config.yaml
n_layer: 11
norm: "rmsnorm"
init_std_up: 0.0594
beta2: 0.99
grad_clip: 2.0
batch_tokens: 131072
steps: 2295
Each number is 128 + 32 x the weight over its row's rms, rounded and kept within 0 to 255. Layers, rows and columns count from 0. Numbers have three digits each. The size before them is the row's rms in percent of the matrix's.

# layer 4 attention value, 128x128, rms 0.132, rows 64-95, columns 0-127
104:105158172130146128148079115082138151104093103104124148127113131177073156115094151081151105068108083087113081131096201109173166130125105124156090078173124146127130172082082125163105092162121105138129153135099187110115137120172206143114087130106098117093139179091168124137108169200134123108138113122139094135078086156223174123144195151158095127089143102150152149154136174115120145182146
094:110169133146110090095089066097125138168140122187143100108075093110167172093154165137125123160159118111166058151150145128128107110084147152138084159155139150164139165118073180143138120124104123070121061161093131184129139101155138114141122081120145183113129201124124188102160114126142167125126150109155157156089096092115141075120109171117137023087117064071128111116112147151144121150060
084:089107112135117149130125137146088126117084173065114077171180090165097120143141125159093137058064057075169136112114098098105147135143156173123153139140093134115125109088115130144078110062086134069072110138132143177101136146126097201110079124104130104164154111113130137058109105066219130086091080162144140143143146149095141159138095110081144152179166139109128139132142116109067123127136
092:103155080068120092116096110144139114156115147135129158163133148131127138174119151169062132089126151130128132135124134111160079097067162065156127072144077131111109160124032130072176120100195117102115145133132175120118124114111159153101116136177115132127152174152129109151090126055156101136140120098119114192163233117117111188081110127150116188111098137081134085106139139097162192136152
091:125131118150086082143160139152138124109152054102147143124070073169158145125080133179098151171139141133121132170106106078165140100140160165110175137208128150092142184078179103090151166095098056160140152059126132114181105087146102093164157087118160169101135119150156144093120167129124092097201108117097124143067193154152113111139151086094140100159173080085141105127113133097121133126127
085:087160095106126145101167082160090093115155137131051053139146176150118174138153132186140141146147127089123113103122095099141073149164114048131104126093134126118120092148201167077084137120132149123183115170120078123126111125178084175124120104100145098142096204148150096109127073117128116149157103101111152130176113109072106088071199116129152123166110165105173127169113073135145079135145
089:156084139160139123104137100070108166136114150143161078111111151154156128074122105170087109134133068112140113154151048111110155146115039127103132114210164117085168152179156129158156093164127109055105152169067104139176200107095131146170132130156153133142119140128100151154085206148159149142142166097121130121145102131177137166111097126116123136141126196113192173176102125101091123149120
091:103120096128060158082110149161119176119165081104143161171093136099100126144125090165145108130094158114122194086116090138120095129147090134120096111086119128172077118067100081087172110120096119133095175142114126105231139142087143102103044148098154138202164157083146089162120140148114132092133090081121151146167098184111122152068102117121093122120146128123095119110115054122134108103075
088:161132133157153135099161128109127168124147173065087158135115139124158099116108155165117137113104136146072126124111214179098068152095127124102205127178083178160124121154131105147121180115115115123148138094096154102113127141113087179200138086149097111124031124078080110121143141090104085168169148141114101132096156079166175137100117120101099102125120102120165191131120092184056120171123
095:195186097137091110140153047105124172114159128177137108108081154133113163164148115116136145135148156116162155154116110137093130142134156165081158102120120156077158183110144085115045073106110180127084085095121191116135084139121116099112078092138155134168109165096101087121140103160133162074123107100105135117129115172079138103139121187109130172147101182124197067110108133190093080107114
083:077137165139125141104094098136146172036110106133101176134108182154154144145093116107139177108071121143123133125155085096187132062174089100133163176170160112173133104102110188093071094084130156126138108115096110120136128123142123043088158107163178139127116152123094173125134171103182135094170127161086130122150112109129164164116091214150094116112120088086153109174154176159118133106156
085:098118192100165105185108122030123146130114159111109123124115124146104111204131115056097116166159094123122142140136133111150122113118156145167135131145122113084109076062130086113116069132118088109145170145123123088143138143114134167095077100114115101093058122173115132148146148135034157055117177201118161141112139163143178143135205117161152197126123102112104123131124106173111149128095
082:136134093153084096135106146132113162106081129137115175044083106180121115113074130085094090051106130103136166152149119131110103116104099168128117149122092168126087147137150175172142177131088092073089131111086125125081088094117128121130175124105124131076176115152146115166098177134087167178067132155055183142119065133111154157143165150081115123084113198115086159136159101139142133171147
084:112159104206126161144198085065142099111157143194130127117112148102142135066098093148086107170141097182052164144131125146083129070149130120096156113113082134073130150147129173142108121155066082212090152147148120113128183147114092136189137158118152088131088151131149139123098088132132110120134120119130145189137137128085167164115107116068161120118158119104108189167121109080183143126168
086:163091119141123098169093143132102130109158113142155141152117150127158185082086091154098067112051058093186154113144103153107158148135087202206128120137124127087159122156133105120072143144188092159202130083099096119094216130169090150151124090123166098104095113140029115110143110100124124126123151129154132120091168121166162129109166117156122138096102147114099089121086115148133157114131
098:196109138145151133088127129109124138106094064141139084153084145149131149097111144158089143099156157126196137078187109162124156146133127156177178129061127116153110107171102137151144173156140092043126108165140181125130113060088155162157132151119156158087125130168144149219121073092141122163119122191094132093094141143129160178132118146122122104154087043099143130157151199143143105132126
084:075135120101159163128174109137142087134139111113059136164061117113109097065104161158113119120121100072134188115144089124110167052141160111105123156133143165135078174121124145112098187070128091148136072111137137142139130136137129133148112137122130106130166152083114159133098110205066117107137121138143192113115078111176174114053087182156120145080116183147160157117143097090161045123128
092:148075096153124137088068123140162105162104121162079060169121177129131105126150129132132113156069085110167107155131089143129143140141212067100165112165130119120163163183099112120124125112149126204057168111160149150134152087111160103149110187132109113104175104117129109138138129146167131123133179164186178182143112164099176134141165158147164118160166117089130166142194081185098123116175
089:085141093154143129118118130153147156105132130113143115140072189123067129136182098102111075159097135157089158115131094111086125098058108125164144083157072087091094088133093094134157094139083185172074158115122198106153092091108129107099118155166157087174133104157159117124147119112130179088103077137142178087116111117118082147171075128168161080187109114120190111153126107171097082104093
085:088129098136067098135170104113119111127124123162118137134174122141133117146121187129179140114109134117156114099115124173083161110104124133198154100146136107058124182088090067195095140111171116109070110113048129113132110156087126056162173169099093065095118087108124131157161138091117086147133120146145140141164125108143154109136161109117098085126162114086093061074092089091091175080180
088:101078120128169118090095124084110088090143131095097120091115200159102115122128060153175132071165110080126166135136113200203092161089045144153181128082072084127144149110184148124100070144137122116121100124193159105148093196088133161095079090064140163141117095151139129128120142151135118095163122109093128140117143190123125135142158161135119106158172145133109132126084131175127144163124
085:133168138146098168122157137155123160123173153080088078119123136097073150098126132070121128092137107092144158116141126177158143089091133190137062117127074118107135039130133106084131195104096080137198120108104107125163121101135150086124074165197137153151158156136086115115085087102169163142122068116116100089174097159076092134118052124117127082143130133099146082149101084149152162108124
090:154121110186081127156148161096122132160139096167120142123119101132191129205155146187170134108133112119142159129126074120136082089178143141135175120096057080078112077145137160086115097120094139161062180099173171149185091112158077089160108137119105142132184150114180156127063099122105107183112145143122073134111119084171146122131112163108150166183129152104107067150098101136167114143133
095:176136140164100173100104154203120153091179134131134132137165099085160090097144137157144108142117137167106092095165074126154148134124171146191092059109148123117102145146105105106126159128059156123054151185110149158156138114125117094127101124152126138150105098145161078170143101124134139104169125127189117138087123153165083078072168118090095152107104140062185135136097176057115159086062
086:129098164143113071141160154108126163103100144129172121102135169153099126146082075118046100084212085159110110136149156073126144146157150120145114197072139076106093142125168096147122128126216193137120169166093150112087093147158149086114152101149131172070091092081076155097124131142114151151159137153145122155141142106112163164099083193110132093168175144135129106147086119136077148120133
090:096113176169091102138112149133135131112093107101144107129066102129092102111122167105156128202098069132188142131150126109090209097114096093101128058149090098121142208117165143133052090154148165123109131171153184165115089117105067142170204141135126175177158166120114051101134110110110115192116145072106119121144158166174136118116078129150128136117076132124115102124155124121123119122116
091:139116153156096147101130080077122176107212139131109085079118116126153161162069154167162042169117069135106131100092145120129108160141171093140141121121077121159151132126098160094136137133155116104126093128124082089133084192182089112117138172159114115096087093130094121141135073174170103134169160112139164132137095142134102157169136148175102146083125097148106134089157203144191070080168
087:083107159119137128173146168082152149070135108195145101130091112178130114129110074121120129090147142180152127137196099219141164168115095085162117097173109107164185136053139111114135144145178132118139139131141103127157118119104146122124087124151139147117170071133175133132144123082106136184132098195177151159109118147103167124138119125075121112107097146090125107181055189135064144069097
086:140168112114157098175137150049162157116225174128151152153111147124150132112119082147097165140142108136115132173150121152110116107131113095121068172118155123122108171143070137100112114124122076070096122169140125118099187108124154138153141084103060178124161176095152135148088127164050173119048116118141137187154155125136117173159108138088116120200118133161099166145148144156105074081094
095:147129069193113146125088111076142142137113124135155121140213090127109189115132138158160140128135153135124138182134110109183120133158141112171108130091132161181177176137074098078093143139199101143107130125099142133159095125122062143169084086084137118102127082145147161075152122131130155086127163113128117040146127135155194126089096109118110218122122118149133110132142068194172080125126
086:144111104096168174121093107134137084107071110111124106129134164111211129110138045135167080117149129069113146167083155157159104096119181127121104044079133142077084107154135104167089142148183143129124108095135136163097186101136138119080126129096146135159120088119057105121124106096111101135137068089127184170116133142137122055092087110069119140178139134117116115157164105076135110066127
086:098148120133123133172161081131155112099181148131057105156107167118057116131142111130076125119158163177174092175119077114197194122124115131146138087078168203165146146166139092185110120109154069126069138071146054124105107121198136124108136086091114114132149130115175115155132119161149115129102139079113117099170147166118145125139102130195122150166110097091092122147168138162104095083107
# layer 4 attention output (transposed), 128x128, rms 0.302, rows 64-95, columns 0-127
112:142133093153127127150191179126122167135138145159154126137145131065168087105167147128112100111171154093180183102099113146117140088101140139122155159090194082120113092185166115103134139091119214121075110150127081143175135105156058110171159084162153144127133106149065082123155120083137120158172149159135163143130171081091056171090075104127132156157132121086087110105154142112119059116128
106:162109162133111147135154127166132121131123094047091185166165101136106122121105112144127149122090105141100158116144119121101101091121176161133166047133156065117117090085176139130115142128189147164158168073131088117109057132133118175148134187167116124144150041113153108156091171162136095081190143137096060109147156122144081163135145094133122183136127186157159141167173088129113132095171
102:140127149021093109174149132096127122139105098144093158115132162103123120105083172115139128152151151155062146138152146149122080089060155111127095107124111085152120122187184185104165146177190151173105113083150086070161160140144171077160165124154194138108139160151141103170086147155136103154143177128147062159143094131163135102115089092178099119064099135141130141111098135155169148140100
110:191034133157193158170106129082105100101141150103138117133084133070141105089080173111172086151152138098140138104140130129089146091183085202126085184133093097106154138133206089164135132112074116135131159122141119126111105134155071129118095153108153138109110120101126139112161115150154157156155150149153126088131042161093126128139090132053141075097144108163132156158147103191100096148102
107:127107126084131157135169146106153167140091189166132120062201158110084122146167113102103125062057102072141143102166132139098120154126172125151086071074146114128112130117123183119159084117103133135101101163131152145087123201071117130138149133100109100147069125076161130116102187098132166175069172127185161167177099117119159120071106161125113134145157146198131158126143131171135114105102
103:179108135150107163143056143125121134135145109119163146107089070099160106124108128123130115129102124193161141157123163176103155130120110180129118092155104098195077135099069090171183126086138121172076146099137156140125070111105161103145121132158131188146119056124157147099140144089115175144082106079168144148098148100192171143197076060108132159097147135139141116109160185124143198137095
106:086153117086109118155138148213186123132133103082080171128117129097101145165193129087143148151112168123131113111076150156144083037132160142112110184021095124132132130160151118149117133125123177184141091152122173122091082122118157126123091139142114134141166122083158105143143087138130085146122045131141181153084136148117133072158159105165124100094124084137128145080176153154161148075120
114:154126143152183110161145089163156106110098089087124065093120144123137125146124168146113152105169116120152106180092183102116145144070171121109095089125099157141195161153120157123133122130116126080137131129169143104026132080165089108140209172141139139079132096143110173090146104117184130182111153100192140104112167091126108089202155116155158050167148140113129101078109102128169140132132
109:070074108140112116141134088140144098124115087159238095078134140115119132115135123088121117176143111102171116107160076149150171095183120125132109112097209053102127141133133119137102070154162114159143148159176107128119114117126152088052144192131113139125193120128204124141134129119120155136130085110121120136140090193128129132150125152100172168148135152108082113124138213090203113104112
106:059118149111111149083122193134129078126111090141071133151132094119137060152147116161118092112061109114103113122151141123086095114092122091137117180093126077194104087136098171139185138150154106092153157136090054159112100146197193140170120148118135144123158080170185135097153118137125143144134122146187099153120128093179155110104124134111090102157168094139095155202142115098158164081179
103:149110105118145075135158158102186068186122064110147132100125099082105096155195090095150071090133138154141070146092131143120107167086143158150102054118061096105119172150179108135161179145098103128125141147179115093113069104156099208121109123118128122152125148085136120140145082202105130151110109112126118174144145184119114141147187127065140107114114160145091065107133079137117126109130
102:139110109118064196084095168189131041129162122187135158109155221094150116125153110171142129102141153112083092147135178114086167173114123120102121147136114146176145127150158130144079180142131187096087080111134144163139150094150073083116141139125164164113168120095126101153094080125170101174114104161067086099142102176104098127111069135123139153126135122142144155070133150085109092146164
105:129140168130163092132162129103132121171178178144126097167145165097165098137161120176166135182164104106134095130106140138137179100143149114152128110128192134094154124147167066123122049127177145169115133178169140091213116140108172134108135156142121138133060126116122091112133162145136090096169116126152104098077193120131081109092094144127185126137115052157136152131047125154097151047103
104:138083141061159097162092135184124172149104119108118141151129131151181123183105162137162133111119119089091136115152121141116186191103109120108081124124209140100126147142138077125149116150155174114164094115104128153130066149107167097089102080116093155114109104099075092122154138102182121151046155124142130066090081116167117101146123160163009112124132110111142076089140179147133100131133
109:078161161152094143120164100141105076073065115127110142115165175140107111120114186069189207157148132089075133119100132111119080134139161079081112097106173084130108160082144119144163114110073163148037127133133109151204096126117136140138140125152121185151086182128181129183141097135147082154119111060138122107060097144092098128130106139096110129152158134117166153135157140166115113121112
118:087165122151127136163095122149121137181166200140173118121168093084117118161136126106158114165123113119090136181100125076140103115122112136056110152168176171101169127053106109129088134150148158228117094125136127110103154108202101151060110129109110119195127109131083137091124181182115121088176116109128088168157095076121141123107114094137142123110150218161113128123105107128084166151117
109:156127116143134125163083096184113165150117147125216105125219121091182173152159106120145143135144179157083086141148149132130133136108111105188154095149068115152115100168111146164174078153112154085185160164169117113076148142074141088099111083176169133177094110145138088107145106067184140146119111072081123133149158136075101130146156064096148113174139165114124121139128146129145177107127
104:116185155112134150185200124109091169059176183097104157098086082111147160142103123119101115121186173169116125141125160082131098185105094141165115105117165132099093146120125122106129103178128126089152076196096105071161164166156084143140127082193127157121105121160128147085090173130132122141139128113111129091102116121141069104152097059126079095082165126156149107127129202109149159151168
100:170067170140118167073148107121150127153123118127103136101194128150148114167124150185127175087172110132126078164143165127144113156199169096075097138091139129165162139129130166128086164155159082111192087123085073132096191155118106133186069075135069114113174094145069146115113142157135123179147153134125094138128132180130166157151161121131101122108156127123091092099093113081142173140200
102:173162149129186172111149128148076127144120157085112125141138175085140145129151110128014147122147067131189167147178151100125154126167107116115107101096153071154085150123169144079156114131087123119144143098176151137108097125170120179117114072111166164119128155128098185112134106183114136092163124148126087105101129180154109141091142134118151123112145156158180182156192128113161092183042
103:164105151109137147190145147154167147170089132161187126098165112117086129110126155140138114174075123144126109085156145041102135109189156105125074122193152174148091151148031106093125159104170144167144147136072109119117161043178131157129155161218132149078106164142126090143143122131112136177129101176097152117094110119158116137132137113129176164094074096138164128113137160117121099118110
105:139120106101128118126070119087130105160114107150148170169142167193126105113110100199144092111073131131136099106123116085079105090115145063095166170135109119156142226179107118108131064100109157115092125126180127102100096143091114175095135112086058104172102110136104175131146141092104074104106154076159170165070171156153124150160155083115062085103174153106104137114125127119149105146108
110:125143088121157127096057078134128148095137123115065108119177171148102118149113057088125106185111184163097137156164173110124149172073132143065087121102174195144148188144100148137119172115126174118133095187080129121134129155118181143106107090129140081132113115119081108115171160153103143078126123122169166144145136175146106175126155082172155118120149078133149198185144185123089136135158
111:108168104127132114131149077117111139157092105131111073132070160138101159103126145097147165098023140093107108186103118200115147131125114104106137160139141094136132116095144154198169084185184151186185085081128117129089117147109118152149134076157149110166168137105081193093112126103130138148135132095126105110128165082099089158167136121158120131130163093160117087147208107128149096117209
106:146135095150184171157142145128125100111130088134093189136175124156149117161166147144182157168094128118164126089124080153082121048132123127130125077177178134124084133079121103151067140129079070119125086154151042142157137127099124180154116162089120124182155171158112090120122122146128112143114116170106102130147126139082105054150201160146106190110056118145118149087160132143184124119100
106:149193079111125154167131097142118118134123062205078156137182163189157153131139137123084121121122170128049112098117127159137092163097153175161126155132127094120085093168150127115175139084158088132169148097084098096137126154110134109109070118107118100122082081121124219078146140137186168083143037145165132129153121150139149120132133083080110109142167143161139099102116127143092106177102
099:159170086137160096125141136115159109142053095143088157164110139114192164093201096136147152124134168108120155144170152131145233118158094186107143155197131155109129131107143136135132102141174133110116182092125154119076145088139179158137142075146124135146165146160121147156097130103093168106064161079184160093117170142105151125092102140068117107111175172089112106146150103118084126196122
113:163123110145123095139108116136118095175124144133086163077120163085144155111182187110163131194135140078164148108118169045146121098090142162059101148189142147151056094186120095131074132144117114110124092098134169175069151153142088133152146113112096135143087160131092178118129142188157111052142150062108154090134147141170103143114171095154160107181123100163114140134138115086153087128136
104:129057122151077164086098171156085078130099061100083104108085138132096099160150207070157128158158119143129136110113122144091101144115174147128151126131111176130162048127144144127123112145146144081146144087149151143135103150138103125100086200159163074161117084134106085096152107091188097161147149127157149109094143111144134107110162152163197115088140129096143146135124105105175190194190
114:142146159107173136135144079174164126121171123140108130112059139185160106139138104114147173148077130119129116091165166135083129169122136191115183142164118134102111106188159179180168122092045136114126131143166104121136140150133191113118143129153113152139147192126108100131133153131090110167107063133175085192147090127148134111108187149115153044128137163114139101127146132062058096194110
106:145169132127114163144153130139115153138140081127124120127171094175066125128104215128126159075114127207114157138176067108104112153117111087174161192167171132144147075066101127085210131120034134204115157152133090100150082122128129096159156140151146150113114150146172122104128136130150119071119171099124080085129136151115142136198123148189143118110124124123134113110118181172132122156145
112:141121122119092120075123152136053131140099084092148124101153091166192107139147180147203142162126075115078154115126192105086093143101105122127133122121069063156103153130165184078149128150125175106108165129130195145159130123060131107162115187131149160145147128106062154123181149135122130128123059157112084162151135054102083105138149133088127118085163136169146118078111102112174130151136
# layer 4 attention query, 128x128, rms 0.135, rows 96-118, columns 0-127
086:102154108151156094133078162099116112122193144070069166113131120156083117104141158084171148076107077106144135127169105169147149099140143184167097112120071193094126096151134121058144074139110075139182130171147135134096124111073123134099157109187124068123166102191130128124088141120141187124116133099146186180084146102164150129118065124101097134121131116117146153057082104158148140145155
092:181060168111119175126167134138096096204143054118157148113148143097094150157125108191091139089180100072060120152130138124118068137103132077168128139149124095137123099087136174167097155168107126074158135124104117136163139109128109141171117111075094135179093148144091132133161111153118059149083165116104119075124114093105123059151202154171171142157124108142120089172105113146132157122093
075:105083175147127119155174171163068116185134103213125164093141116146119084139132160138120089064140105075124079076131147158143097138121151072194140183149078073150158042136178109136144074162070075090169105153145118143159100053102118154130162088125120114171142106114098144121172113143133104160109131142115172144103131113129128142159177143120152188116085105132132141114094125126117095146126
084:139198100090068134122133113122174118095069094152081109101181106150126121089151082158169120147064127156151145106108162160113091194117094133107111083119107126132074157150168107072105136099130050119138172114164137108125105101148099112141146143158165152107186114147096145171144131116108106167162085130136169134201154120082109200181137092084082118157121134080150124118157109086156094072169
091:138206131115081136097142093128219129139105138128086069093157119126061149087150089118109118162106103089112137179086121063100152147091129121063060122115157145153106169066092131115106149135121142176089106101115092066137167131124129141125147118136152090090180065131120106188157104110105170106110121127188132113106124083077078124144084104142098086163130135136124127090085155108150135166080
088:091163094160103190171090120120096197075145166086178041179130142126148148103096130157129147140139118171142115133115134135123147094150100124139099098115133106121126142112087095160074148086179116196150093103079130133068080166146116098109115115118133141100110103141165133181037097114082151108197126163108090136139143170151130072144077081098113139087145165128112101168165165093131155098123
076:163116121152176146132126133150151117091143122130091141080109132081123140161133120109095125148160132122156139148128101077125113181131157107123168138184231107083098120105127120106096108151079123067131099153177062097120184135115158192077108102148105123115058080107168106136118096188088134142137157179208100138127109143112123145106157170153091081107115139185100089159143208149142107134181
089:075108140092092105094073155144164158149150147149125108123128123163177096142154142158125167120113059117132170158111184126115085127215135170128113085166114123144184152144061084151119150134176084074168098113093181161084123095146129110168117132106147137129149144123097160177057146056170124126103139109138125164097149127192161111133106099115131124118142135109146160116140046216162130152148
094:091113166095167082098105122168181145063124141093085091140125135134152070180100165120149173178137101157170119074157152156129128095171149156066175116128080115081152202146101176169116113169133114072157134086095129155082077224171123159140114159130129066109160125109155089102164113140148169127096099131148117149118141116157157079109123171140113073121156133120138150123122144152158171134160
086:106111174128131153148154186095142148152142137062140133084187139134092088108088080134120183151124112142105114141069153139068070137129118115120073109103140201088108162112133219117097102107171106111137127154161062129180112142121110112158098127093119113134132070140182137113191110143154095088107160133070072132120105112117076116142126098094136192155152125165102106176113099134126212129111
079:146162133093111176087152126144139117061096117134145104149147127093095172086148108134074145133151074167108174149152077073094179080144113151071120102119186160124161145069118094111110135113081089109138072098106160127147127148103062086126097111144185134138114121164116109185130177094070128078128163189116129104162135082043135126054123110101152123097142146145122097091109148101122138106080
092:175090187106097100140153180114139202117098115103130099124203133161126173064163112140154101069172163187150120124164130136108148183152123132179092113131122138182108117067168134103096127184165100100131122090128101096130137125101104151175143112168156123138086066114127151154133143117096092164106128112142099081166145090094079128161099102210152151126157085097114158104182109159162146183145
096:124135126130150109127133134118154116129120140087125120195115137177140163153105135159230116110070140130099133097153127097086144116186084138161133148089107111137159132125117146087112135139113151173126143114161195112119093113070129109102124146096123153177098156116183084087120101183163056155042173106069098159159113111075126118179161125149088149166152110103095148101156025150139121087150
096:147098108114105057103136087204158117137113147086097072136138137152118112143136117095097144123145129122162152150094108139143130155085059182069128122130178119112117113157076103093117120155165105074123152121071090132145111121130146110131060156125130113109142083083097102114124116143122232147161127154148128145151078182135166145114158153156129100135086086137122163165049196040124085129111
100:162104137168142125116111136126138155142151114108094093160137117196144123131128167210105107113126126129102138185171173098081178169089080114125133154130069114186087143148110144160155165136112109100143147136138150085120167197106075100180084102149107123156089083167139193136058140148104105192210179119138098131206140098182125150156159126155109155148138134137156154145131134133105142191121
095:149208133131213129184126154136130140109158187094120148196080107141123069158156106162124095153103089137129089149119101137128114128157140134140113114135116194115142141123072132153119094135155183095130125164128098169151159131141151132139114120117097128086102163160114051126095155200125165172122132134081111149086085049160169115079103117157073152173143125113118107093061086159165184143112
096:117053142147123080119109120157127122177208120141160115065131200141066146122158115146126155081091140103152162094119124125161053102142168086181132113114142130077152134131178109177160073154098185098140125137125092166153116089121175162179182093097140159148121182087198122108138120138142101169145154106123162128147080142163124111122174111202146156097099112117094131108085096153110122117144
077:129077139101168169090151078159166115128128116097126116162105131109149092143087100154090159209132149135110105149115130104082107132129108186121163106162174093137096177109132185197082200062140203108113127136123120132133106185153103115159066119097114117095088122115153126154126122135100126074059147159130030093131106122159140083091116142115134113152147144154119119168144151131095182163073
089:162033155120184161124099117161099130142133143129180155182095154065156129176087127150091162107158128133126118149150109077121117116148133127131157153160196088146135114094083178185108188126112188137102094138090114126155113156134157094135101062106087143128070156117155126100094191117087106114086155161139056093122126117136147086124139163149157111091124135175080103210156150103098150141124
060:106146152147157141188110117112073125171175133204135154083144112131135120146103145159187120087108125075109041131106130136170120121080144070150118184118108073161159097119163096150110105116052115208169073127105072113149090104109093134110190052111094137136137076127108148104164115078066132138102109165133125150116143150115132107168131123130128175144063148151114135089143149123125147166146
077:076128120131130122120129193162089162143111162187119130149135106203116035137121185121108090097079111095093084123076123181107157108109158127164118120149062119150183101129146081173178063104127087098171080113140123164116117129088168153128120154129152068180139107053112134117162129132164129123149098125098180128086121150169150133103115098082129162121142126106125104075090127139139072141073
086:118106162117175110163098161120080164161151176166128173101109098162172081162063178088130122079112090096118124130137119162172125101142147093184160150141121113153144089134148085169164102122134139143167112137092157151134098109089215160116155079122110121156147146108150127107093180106154168128123113208130129163076141182180167151113118146160124171129106122122177167049134067174108168132158
096:121159085074127181065144127081170150095091138067116105114139095127049125109078068137183120159080101184102138127068102121111092142096114122116130095107170120139141200060092159079068109094205142137100161141129099130131174185140113127162090171130150120095141103133157088118112146145179114095142119174095152131169113149090077154119091127116108111151124149136111130126118075150136174088120
# layer 4 attention key, 128x128, rms 0.129, rows 96-117, columns 0-127
081:051135153099168188143095120129156148100139135177104183098130104104157102169110130097184088142104169094142124097180098107099174111146088174071145152158209080150137113123156131125100142117105168126103082139195165149121141201143102131109123170139151122093097094097121088154154064171192137119125181112156057177111120129160112161107111161111096140150082150155142133129169152161142106093125
077:169156118167120079077095177138111163178129159151175143119117119099132144105179139098145170115134095178144126165114115084177137133096163121172112115142113162118144074160089113115164124089143141147122145110121093112111188109114161110177144139086209166136086112108133154107062126136108218157222127084066060091124132119136106142136090118115111086082140176099105119120107063105089130126135
071:191116112157129076086104142134139174166104125105121116157113106089161131148145142081097165109140104141149125186134119100142137129114181098162138099148089164049114085148134079165148124148099130093093122088102116109082169075102187153187164118069201176124077182103099122086100160127082170162177082136106125098128134123106154097134163173175115118200106126088116121114095129144061151118135
085:112145118081123154063136090080109164108124164144101145103140120119146184082117115159094101166077096096087157140188092092123155131177063176069094124102161082206150179143100107103113134153157100160139123174119159086095154145126091123167124095151125144155143140146128138210096155108139129071164122106143122142136107112152113115126027131132120076156141116105167154166106079165152187127101
088:142124146187145170092113109148078087139096145177123136110141135142149195178143166144126189152188105142141094169095128100142116118103097171130099129139129111120142126185083115104077102132150131083086111161171147076161141143103085080179108145138114128056066115172129140130140075148048108104162163068144106090139141093114112091145171146148145105121099121148110158171092188056114159103175
105:111117127129123144125133154171109165164145176141136132157154160113181178147136159140034126134094108100135121159063094045172113136148206167075099153128135140113110123136117148090138163180125093154087082093078161102162182130124108150159101154088177103080169121145161116075138173157109132111153135116157150066130112100130148123110082116152067134139091105189097135171085138126062125137170
103:124139144108127174174139129051120081091106106090155130154101143128101116109125059144181146139148152158105097117148127178096147115088117132104145072118185116161123141076139155146111125045117165159161135177143129113125099153182107077092131070166075123080133096186156163135119075089121125085062184129114080130131113179143128140142118114097134164173187176161127091170192144087137127148126
101:173147087079163140126131092116113061110137155106101152082125096133102193054122133157105098100140147084170141048170110163141124132191062193111133159052097140141152132111128113105073160132129154141086174153113122120147116162116117169121060147152100154181112133152114118116128180143097068155135081182114154110141168089117135175138176132141106153153117096148078174083108157094116157117120
093:067155155090157132150155164167164127138158149156102132110114067109100086113072114115161098132144073142148122064199138198131062143145151152132152112111121095084141128116130115116152076127152101110107088098158096152073061073064147154122124164109151093121137163110108129082128136206168122128112120171098149124078119129146160123136172164151150153097124112111129140078197061151158168157175
088:163080118164124124066149093130126141183139117063047087120118122087122167100090150086144123129113133147096100176127098111164129156131191107128156141123077183086163199127097111120107162132168175102099122086105081128104123074081137196141093162115209177114114147121154124128085147182136106108186141145147102108167106117112164151108086115158143125155100138150130135136061167174139162098170
114:129149152148084085123145141138134167183107119147109093140141123123060145110041160135159141131112148127125123131079118083118059122116124135175094144142102124117120126181124112121142081193110156114161201077129081162111126115081118174144130187122199151165133129090121091113116145181128165173177108113144173095153161135118065161177156048180098110155073108111127166094084101140156136094114
106:134091130127081151082124141121150128130138127161135075131089103128157122125083082161043168152116091156054207146124130088113123147133095135147109088124136074139109129118096140173101151131119090121097077110167163097108136083171162075151145140093109231146110116161147126106104124079110127080164197099103124087171151153164138121184092154081153089112190151124094126133168139082091120155144
099:086114159080110090059095134165150107124150074187087094117110124092124049145117091143098125130106129150136132127090122100166120115144116122073146132146132123167144086141155133093141062099095134112129079171122159113133123100144117149159100136123198139147218120182095111102141110150148146121119093045113100126129167068165163140168111121142122075092088103124182153100068120219134078130123
106:131188128165161129152104097110156150121127129184171148119053200157136126127036116158173168146139151115195149119094104179134069107128127080150144180127129168093145135154135168118083111114105165118157127160115086149096113145144131138064167159109091067055113123143169157138112050113136125123166102127147157144147128142122109102216148142102159112074123106158083114127175121166158136137156
097:101136112169106150082103185072106130127096139153087125113146114072144121094053113162144120117098137146143106108059127125176158116139157123153108156131089115092102122193126100104169058166157126170125104151166165071147174129159106198101110121133188158099145118115098129145137130095111128048075154189138144088107100155083126120142117090075116154141129101152234129077162117132138145125143
105:086116171170130078168172166120130150139103126173154123040177119100118074090105141141102097111123152144152140135087099110173108160164119129114111117151176138141118123188105151138108153159144202108113104109157145152173165114167174181143158148155116068206206130118157092057143104185129134096147139170149132067132096167205148112156144120149150130108087105146143147093148145174129122143156
079:144076122177126107052104132144114119184147126159109136103154102057155117153107136114107131176150105135126175157101186073128095183093181136096106075118143094088124101106050143115127166135120142128058101116090150123136168121106138191156082176107150168093168155105138124119161174188131090076104168102131134093110121107162171142130121168173110092127144148188161126168148144154086186117160
096:146087158170117125120127145153086121152184101097154115113116124160082136113096079216178178103126081170070097106111195171076076170113138102157115072140114193098157140123130166140137130131120131090130193152159102150189096148112118082115157104099108128128097127125149180206115149124117097167091102143131120083144126157099090115154160081052157140118164161132135130095136072081146123143143
092:119145114133146142180099231137100154166156195152164184174098145150102092116145118130137136092144090150112086092125141172126152120119206128189165168143123163109189067135138086124158053132076105106205148154151106187154091141113134058144137146133108139109095099149149112172095084149160135139136137136083147130139149183126141099097135101055132151088163115138137124138123097095154128156143
089:146088125139080075085174165160154130146170130107104087133152146114171143161174130113097117126125146122136176149113079015144114150161119137131098146158101132125070102133156123086141144177142094120087115102113096092127182137113158184135132119066185136158155173091130123081112159137086171154197111105123083115117101115099169136128094112173091089164059098137138155140061106167102092074116
087:166098167136153101111113123142110151151086132157124116145116129094144146135135139117098119069106130109172163137167153097151136149115126095175150162095124132134119068148114084124141081151119136108079110119113120123096149047061161172136150137071186189152135205081102097131052177140133161168182076117169150107110158094157160127118145160215142089133090107056103176115089071132112143133139
086:141054137120127079101155142139096164180142120178136109136131164164126147136081139089101118119116109104141191115073120074165102141138160165135108151147089129104127086168121197112157139200081122074080127076128138109164161115106147187173124155098193132148180176076116080144147145172153087120178146057153158095127106122141147135129077120155111107139057142122125157175108143163097119078146